Weights of a small GPT-style language model, trained from scratch on English Wikipedia.
Size: 13 layers, width 128, 4 heads of 32, MLP 256 quick GELU, 2.82M parameters.
Architecture: LayerNorm before each block, learned positions, no biases in attention or MLP, tied embeddings.
Training: a variant of SOAP for these matrices, 203M tokens, 6180 steps.
Each number is 128 + 32 x the weight over its row's rms, rounded and kept within 0 to 255. Layers, rows and columns count from 0. Numbers have three digits each. The size before them is the row's rms in percent of the matrix's.

# layer 8 attention output (transposed), 128x128, rms 0.202, rows 7-31, columns 0-127
103:160134106169129124178129157173137143178104113125135048174136088159126173151081165180153137108140130108154096175161126100123094166075148144132104124118148168119193111171174118087132136145102070161116143112095103111096122166145192122138135138134126165151142161107131132146074109116144141130112139025185088141111066193151084177143109157176113110121111183129080119144093169135064171139107
107:176082110132134157119175104088105161121141048163115145156089132081113163150147191142131200180103179118099133104149113131055108168137146137074137091162084163172211109174116138154147104109165174145178109110152097168116054147126113143159133146162112077138080172164084125107138157129181168153193157133149094131084111156124148167089149150153128124108148106099107135142111095107154116113115
106:112136127108157153095032169132175116116095108139124094135083134114097046148124094144163083167172191126094128082115122119126113108113133109222121148138132203119210158087140127163097151142176157135146106097141133105125101185121114141163128105153123103123169144094153143143078113157112107141149138124118199170080096127094135138123083124127121078080127091103192119188135188147083138130138
102:120096119173183197062126125094050115154081109086132135086129073129135144145170080195152108115124080116192131201171104153090137173097143108162127159150129141134111146156131081105072120072077161127120125072143116114086207138137096193158098141126121168109117119127157105134131112124085138189153121146123151125123201106129105127076135144085098161111117106149083143108156134161146147123107
098:155113103116079133146179150151065150043093100143177086140133092182084136145203122092167170161143104125101060180155109079138094124153057217137104108148116131138134145164108125097160110134099199134066124138116126106146125117121101092110125125131096106100160164114060094100140103204088116115097126142080165183174135133168110115120145144128155151112158106149152105145089145113124114144150
112:138148100121157157167161171070159091115071165135109107127116068130089099096080152168129096118135160178112179167162140136126203062101096134197136097114120166122125151151136126122114133142110078082139108150121152100099121097134149134090145177121145184201093204071128131080142131111174175107193084110163087106124112117155117164144105155146122107103168122137103145098128086098199088155142
110:110171106100089148088178184125142123085127124134113117093135125123190176153147146130075116134162138142125122155150140074206121131159108119100145124163133179128143149165131104079113121130104132083156159157053106058149122181157152165176118104119134113145100136101061129151161104116171142208094164114120142168104182113087138075135124092105099068099062182111151114116179110136083084083149
101:122125156079134151093123093147156201162096088110137165136064175106125140140092168117146143195131135150171133143182150106169129094089131100159104146075101113092097085135116100105143113177157100103108087124136098153075138125123066139183143166132075139116161124118157157164166127175150086147156157158073123070143082145084116090124125127156125086079134160091161082063101147085173054109115
107:128130115144095086210103084102137123173161191139136149133143135125146116104108119169158130166095110144082098176240122121150130131149107066113080112138095104124131104173127187124158154130100193131098060098139148119148113166097133119145118166097124137125142111131165139135180140106089093167108112109166120158130119063155089119106160214167174156137118066103167094121089109179090168108104
103:158179121177110067167161148144112106108115130119130098121140136076130134107156168140065127089143110082198152090113184098149138073112137171053127143128115156086168188136161129104119121142127136112117096150160148084119138082084133107132148094108058091148104149120107179136179199102122105186148116133139163078095111091162154107082128079118149183093158133094152040124114171116153154156120
108:092182197127103100087105199147101133117123136158213107118113095142054080146078179082085158126131163163166095123152170139110133163082109099086072127094156173100134145118198118143162097149115143112154074120140162113110138104141163116124129130143109141149061124152178084172131133180123104124154141225119132078155127092145116151123096100088153133134082101125112148132100135098162155092157
106:140091155125131146150113145132084145137124054147175143225150105081152088131125123114127044120122100129111121163154158132104124104167090152134156153205125154178095136094124185136123146141128121072129177116083193151115081186053135128145170085135108166106119144086151156116183138129163129143074149133111139086199112143150104156125101162121084169135169091141141176148188145085138142121140
101:075145067157113173101094096110103160107120205115122150133188133097062199118139094123083162187171116133161111094140124124118111162096109129118134151078156118168181079141182137134112117206100109128073197139137116179164094210095134113090159131149072141135130151112161124120110156124205114132118101113139132126173156158177136150103081101089091119109127072139129131120118120114154109100159
093:110068106175153091105135054075155195136141164144161155124087126158172103152160216157124144149180175116134143117113123177168093085135078142142128152105155118048065102083116093102100120135112117120117117155098155131138140129098093084126116142166069119126065153092152124115111123114108130183158126222174129121154153159153129162190170136130161137139116080158128135145123110125077132143082
108:160098096179133164126135148138131151144126165117071060159156084104107124111139095133111105152189193152186110203149154130137149150152097093128086140111124127098119140080051122093137216152181131113157129150111128173055142088142122099096096078120151143116148083151108185089121136186174170141110142062138169127124133101083157131154159176123102139109121153089115162132134160175097157109167
107:127140114101134149180090069161109101126117060134179142201126137165127150174120083074130074141124158138165108150147131212130140126182153118116168147140134120160060105124146180092130122109161077163094130121186177109154126147119085123116089140110157057196071119133125109113159094106129127133086167130124128123096163163100114107140131116121155098080147116154178173161060077116165118071093
104:149166131119148156179157116093071135088147165149126100128185147139176171130202125112161104165054195117125127100163186113085099124126135112126136144096164103177140173112141103110106179152097189132124091108167192122116158112121175109185125084142152144107057162083133195121067101175107130101059145141133108135135138060119079089130133106159085122114157138137139105116175129140150135100137
107:110131116101169111170081147124131105120110122177128087079155108139115170120110140108099127142134101096146150226083101097141150197054144142110105161133144127109117117084173103079096139138133166126190127122123179068139076091159087085087133125149129105157092157068114158160129162124095128141154093128056151088137112134090168143118102152072039076123126128139113116132057112174080113127152
104:127116066147089130159133150120084135111130097148149102175180155139185150122138155111198119154107140197127121107141131115157133178115104166193096114163094132081089080109161101150072157132183139143092082113100157034171165124166102129106174120109136145143119073120145109117134132101128130083111088169117176084112127171138123088120137061092187143117073125166081158108115101068090118148163
107:128079162150063127049155156088176056184142103154114097175112141109158146141132151114133159172118157101100123133098114097154147090118167106129126086180100162124071123112131055089148098099123114068120110153136174102083138101088150114112074183155159148134105078134153200114088078139093078125143145169154102104132094151144152127134084122063123122068128128169129095115165129142112195127136
107:073160122109093191139103058131137057075078186131137103122088159102122121082106127171144160178094070199152188169130113094135139122097106130066149170168115143118128152094107124138132113136167111123148101039102119117131112155143149193111112131203138125109161141153085090088093121087143072073118099133135152153165090127134149124133187169089148130123137129140142152123091147116107091076126
108:114154156146145133095158107093103165105142174148093160128139137165116110064084104156066098116080099138126170112142137115109178148153171196148121059110166134115107151086134137079116081170155157115106069152105158157156163155155074096141133144097127100106201103172118130098078159147113103121077173178088087129109131192124133139079086149139204192185089108126139154113143099125107132159142
108:156135121114090153148154136173162151077097095045145083115106117108125159113151149185136077193118157092144067081097138119076144126052151148127115089122144124150097130117134100166162104057104192070091123151109094153154055142139156114135130123116170170105163094165086127120174116081077132139145144111119193084144136115138122115130113121095092124139117146164108150192161084153138131050118
108:120132135211150116108114097119096119140105167173148098189061169147115138112183116098088109121084123118083086114101152153109140141102081176171178146170111169060094118125179110097151146125120133120139199148172148179129115093148203139149157139155129121116187149149148111145173102082188138153129144176097142145110130107200176156127131127138197076142161101100108129089140117175157127168143
118:124083211136084130093114086127132145128142162107099182161097061105133114158127136133155122151151093099102187100188086104183109140110108096168084087141183119102167110145108114134126103097125134115102146103170142167136162095152163098138180112154117103108110121078133085082130166084173140130056111143113128079112113083131196085089177162189079176149150162126090110143075118134110090157095
# layer 8 attention value, 128x128, rms 0.24, rows 8-31, columns 0-127
113:101134167126128132152156111180161156152182129110084137136148068109112107143129096130103170155109098082148118115100115154092150108140153108159110162146106149158128137100092104124132157081100116081121149115125103122156180149167102146147188074118144160188096037078159108156185128109084084213125125108200132096123147087121145141123196143111086058120047110130176117139092111150101160159096
124:108173122140085147100166154140152152112171113138142132067176158098123134140133115165127101148133079115129118104000133058092165171162122157106117111121136079114149136110183129151176090144067094141088140149122095127136136107128166103105158138128066108076127144164098127074167161147107082103171165139127120049146142114129110140097136135131212138173097131145201105127109117114174168168131
121:127135108159107163139084102143077143129136060081128134060148092198147096149155130144146120108117153099160088180163141148144104176142161095141053035079126140124144106116111177154182130111171132142103146163171185156158105109104113118128113155102077075110128153114182117088133149183121105123071133109153117132153128125147202179148141113167134071113126167094143137130104220134109122112133
110:139189092084097134096169138131157129170158099142122104143122163078173126088066112119089092093158124181110130130130120181096137061191161132099094158129125118184141185132120150148071129165120144188112105097080105143139094137092116184147152128117126128164114094143168048076135099118139134084137148114153126196153148124130172095185089129082128107135140124117200152177156178122146115137063
123:070100175134117117168191118142146131104087135138152207143176151165134181138078119139197129074115124157163115093112141135113170168137131155166155129113153113091157107093118111120127155154104153126186086082177135085117125041082146139098181108152137097107132104120114118137113115061103120165102146146095080093056083114127149150148161087104148140091148111094132131093128149139073158138222
126:171119123145136148099117122100080181190160127100160119078157125147141181099101141101100153086142157072119100090108137172125084113124095045099129165135126138207161198084141139145152109146107189144123137182117068076136110125112134154114187133129063159102064151073150070143092139159187136140158182091116171138104146175160111087104131120161101130103096095114123091106100116148141135134115
110:149142157155097110113165097145151117145107132152171101102113102166149151109132115077129194138222144145124134093095138125134072175056093140161116160120116087109107118137158108108123160184147125129089091229140172094026188115150175094079134100109157112150127075144072111170127148143173129147086154178177173129127140145131127151160098129095132079088110111131133160109150114110166126103137
116:079147184096170150161158113149097158149133177110156167199143142214112097114095143133066054141120121161122148135112116143088119177129143120110091080131103159075093145162130079153141087191061162158113186154121154148130103120127106127061122143187152163137107125150143128090108162118114129147098096097118058139142160164071132078193140147141100094105130107184115145125133090099144106127171
112:069139154127136167083111142112125144113085088093076150116119153113126168141138120125110114064187128102108105128097170150103133121106128136085143161042189149052133116129149075106177131131140096118167092098112075170100086119102138106131155102148169178129147104124105207156130124187158196093132140095115125195079124154108048156169117146046151123122120106143133133150160087136124145109102
112:129130159140125164123140109156115077111050152133115160069137184148137118108094116088094150120178175116107115227157142121156079121166127122105177092068145076152140099162205080153133097082118080111105124129122089125142147103156117134128173127132111146086169171114105091177172167158109140086134118132159127127123150145141167126153095095064102145141191145134070133115104110216150150086149
120:089153125186131063098084138102139129097163164115115089116121165123093116143143147103147141119075135171164137116151162103118129161133168139079124095145167116152108124190215174091098125133095148174162133174085097089121143207126156157041159116163152136112126140091110101087174102093063124098031157140168105119118116115172136134100088089109128141148122116111138160134116094168122117189089
113:098117167149156090107100143114116093128117115114184131130160135142122112094143136098164162125112093092117165165214118131121122149109143149149104137132104086132113156105138155160171135175204063087130198112118116084146116053110097172115141129047129137154142101094127064095126119181110147117150101096137118149140214083097125233128120108095135137168145076084070124114095112141160146161125
112:124068094089134157121059146111096133066088136128098156137112130148104097149114111068172133107165141112128125099094074094182199147088126144188181136135118136211134088181110092087136126162132095159143114135086117144143207110150136103097131130073153109096146133086114105145105150126109170080050101161161138113081121111119157106166145154173054084156134119085153121103148101137163120094110
118:166092104063161084149120155065157123164157068158159080141081176152125105128155103130089108148104117176198120108113145149112167154129176125038141092131165140107108149127105120137175146141142174137112168138104067162101096108103139145116163124104122121134137155162177143127187102147116150127129129146082158117125098185091153121142112127168180114126136154165063187101043091102110090094183
115:139091159165146114131118143093125131126146168118118143156140098168102085146138128103160143128092156112083198129139108138203148128093105094148042152200088121148074135111151117075143130064143167147106119172097113165175090120169102046127108130157145177154105127110157154056088099095103135102137141205117117101199163151145120110174087167103116170080143108166126120129139124151129083176131
112:126162121132180140100131150155166150152096093119148178074065114133154135142083137105116141113118176098069145109102113168175115137158108107027132092099197101164085132132103156088173102143111132182132128156114148163122140126039078147116176103152107173123172144201184120145100134142100101095155122129097158121136134127073104112102056122140158105096131201163132161156142133097106116143089
124:138134152104135149184098134145116100123159118073109119105087111157129173120078147125113185134107123120179106143135139093219075164114118185098144175065099139146119122117129100140185110110146170112113122118150124146154103109059153176133184163180108169096148094157132123131176098065110169106212157124080093144103122115132190123168136157144159136091086072107113114126117186158178106076152
115:127156090086073169040091128162158100122078147135146148179062103145139166159104139155150125158113139123094138181121098203140158137174152152096165138106105154183087164071087182184130150127096108182127048170152095121147081131145153114132147159152102123093142166151109121127092114154139155106086117183135114146134130113160072137143095051131148161157128123127102088158130142181178130112143
121:157144109102125143149114102127145164204095110124141138092115093139136120168121172123138149160125137096142110147173115102113110116143100118110141089104145194125159117136114085118128100108115146163109061134090105087065176060162109158137101145123135131088153137102072124160113070194037122091120089172196148152111084140137186079111145131118164142089115171073179108161204134101194097133144
112:150167091160038110162132117119132121073089096073084091126192126073152157117150153119120107171115133130108176109107108140116110160154149120122039130144088127103137093155095106146148099174119108162135115068130186061135115147147174166136176148145118148099101146101148057116086111114098139155114173141078151139188205168103128110146167146155103107114136099086090122115150131163109167141196
121:164177083146108094119077079141143109150091154113124149145139156156134098216129094143112085129172139151107127111192098146133077101138096139185159128162060153149149137110153167158169128096132059173120132108133124106114130152065147180125074111081184087140104177152049153162117098152163109114102119120178125105148082109130157140162149132134179162114170112156060129156140167135163180097150
114:129173118225112130140153142185115142181078134132153118069145142105172104171094119132145162190133112152085160164092141164127054160121220125113096105112133162129110155125129131180128132096157162132098099079153126150141130136145106100182156095109081112102106149134162133137127082146127176071137126116070129107084125128111116075084146130173099170118083101097155099090150156161143068185077
125:107079169097079109102072162122085092098129149103112147112163163041114091156136111224118160111142166159220156186155108157116148153060135132150141129132170046120112083147119098145112148126106043126131088123093135114170139106124145111124109124084101151125171127146131096093166088122108096160117104127126159154100088141167105118145173131098108154111089127072137094109126168128173164133094
116:105111104090129137174095097156146151111107151113126101196183109065127098090136138107188108088133121134156085160072137198093088230104133073111155108172105128149160108154146193116119159100168094141107125069155078108135183137127167140129130149150155130132114100167084050158152156107102126093118132140134094071120160133122062191136106152115121141118151127113174171162103129088101151152138
# layer 8 attention query, 128x128, rms 0.242, rows 32, columns 0-127
096:043114117063219134129115164124116099106096138151080136117145062148097140110197083143087111139191128147119148155122125099152172109146101161177144157098222131124134109112132150107094183117135169117076118102155144074134167131174076100163174101151101140171147160142104118112109107166137170136117163128149148154157159114138083132110111153145086139148097122088118080106151089086146094140204
# layer 8 attention key, 128x128, rms 0.243, rows 32, columns 0-127
096:103126129060081152103176103133144083123118115084136136107156139102144144122104108127143048122161153149075125173114140124145134133186128143101120163135172104149092105110105147089102167129129147120073138108165143108149151151148139107167194101175129141214145114160106156055163107044109146114125130082111165215080146116121164103157121131101118095171092115070183114126151144115122132138223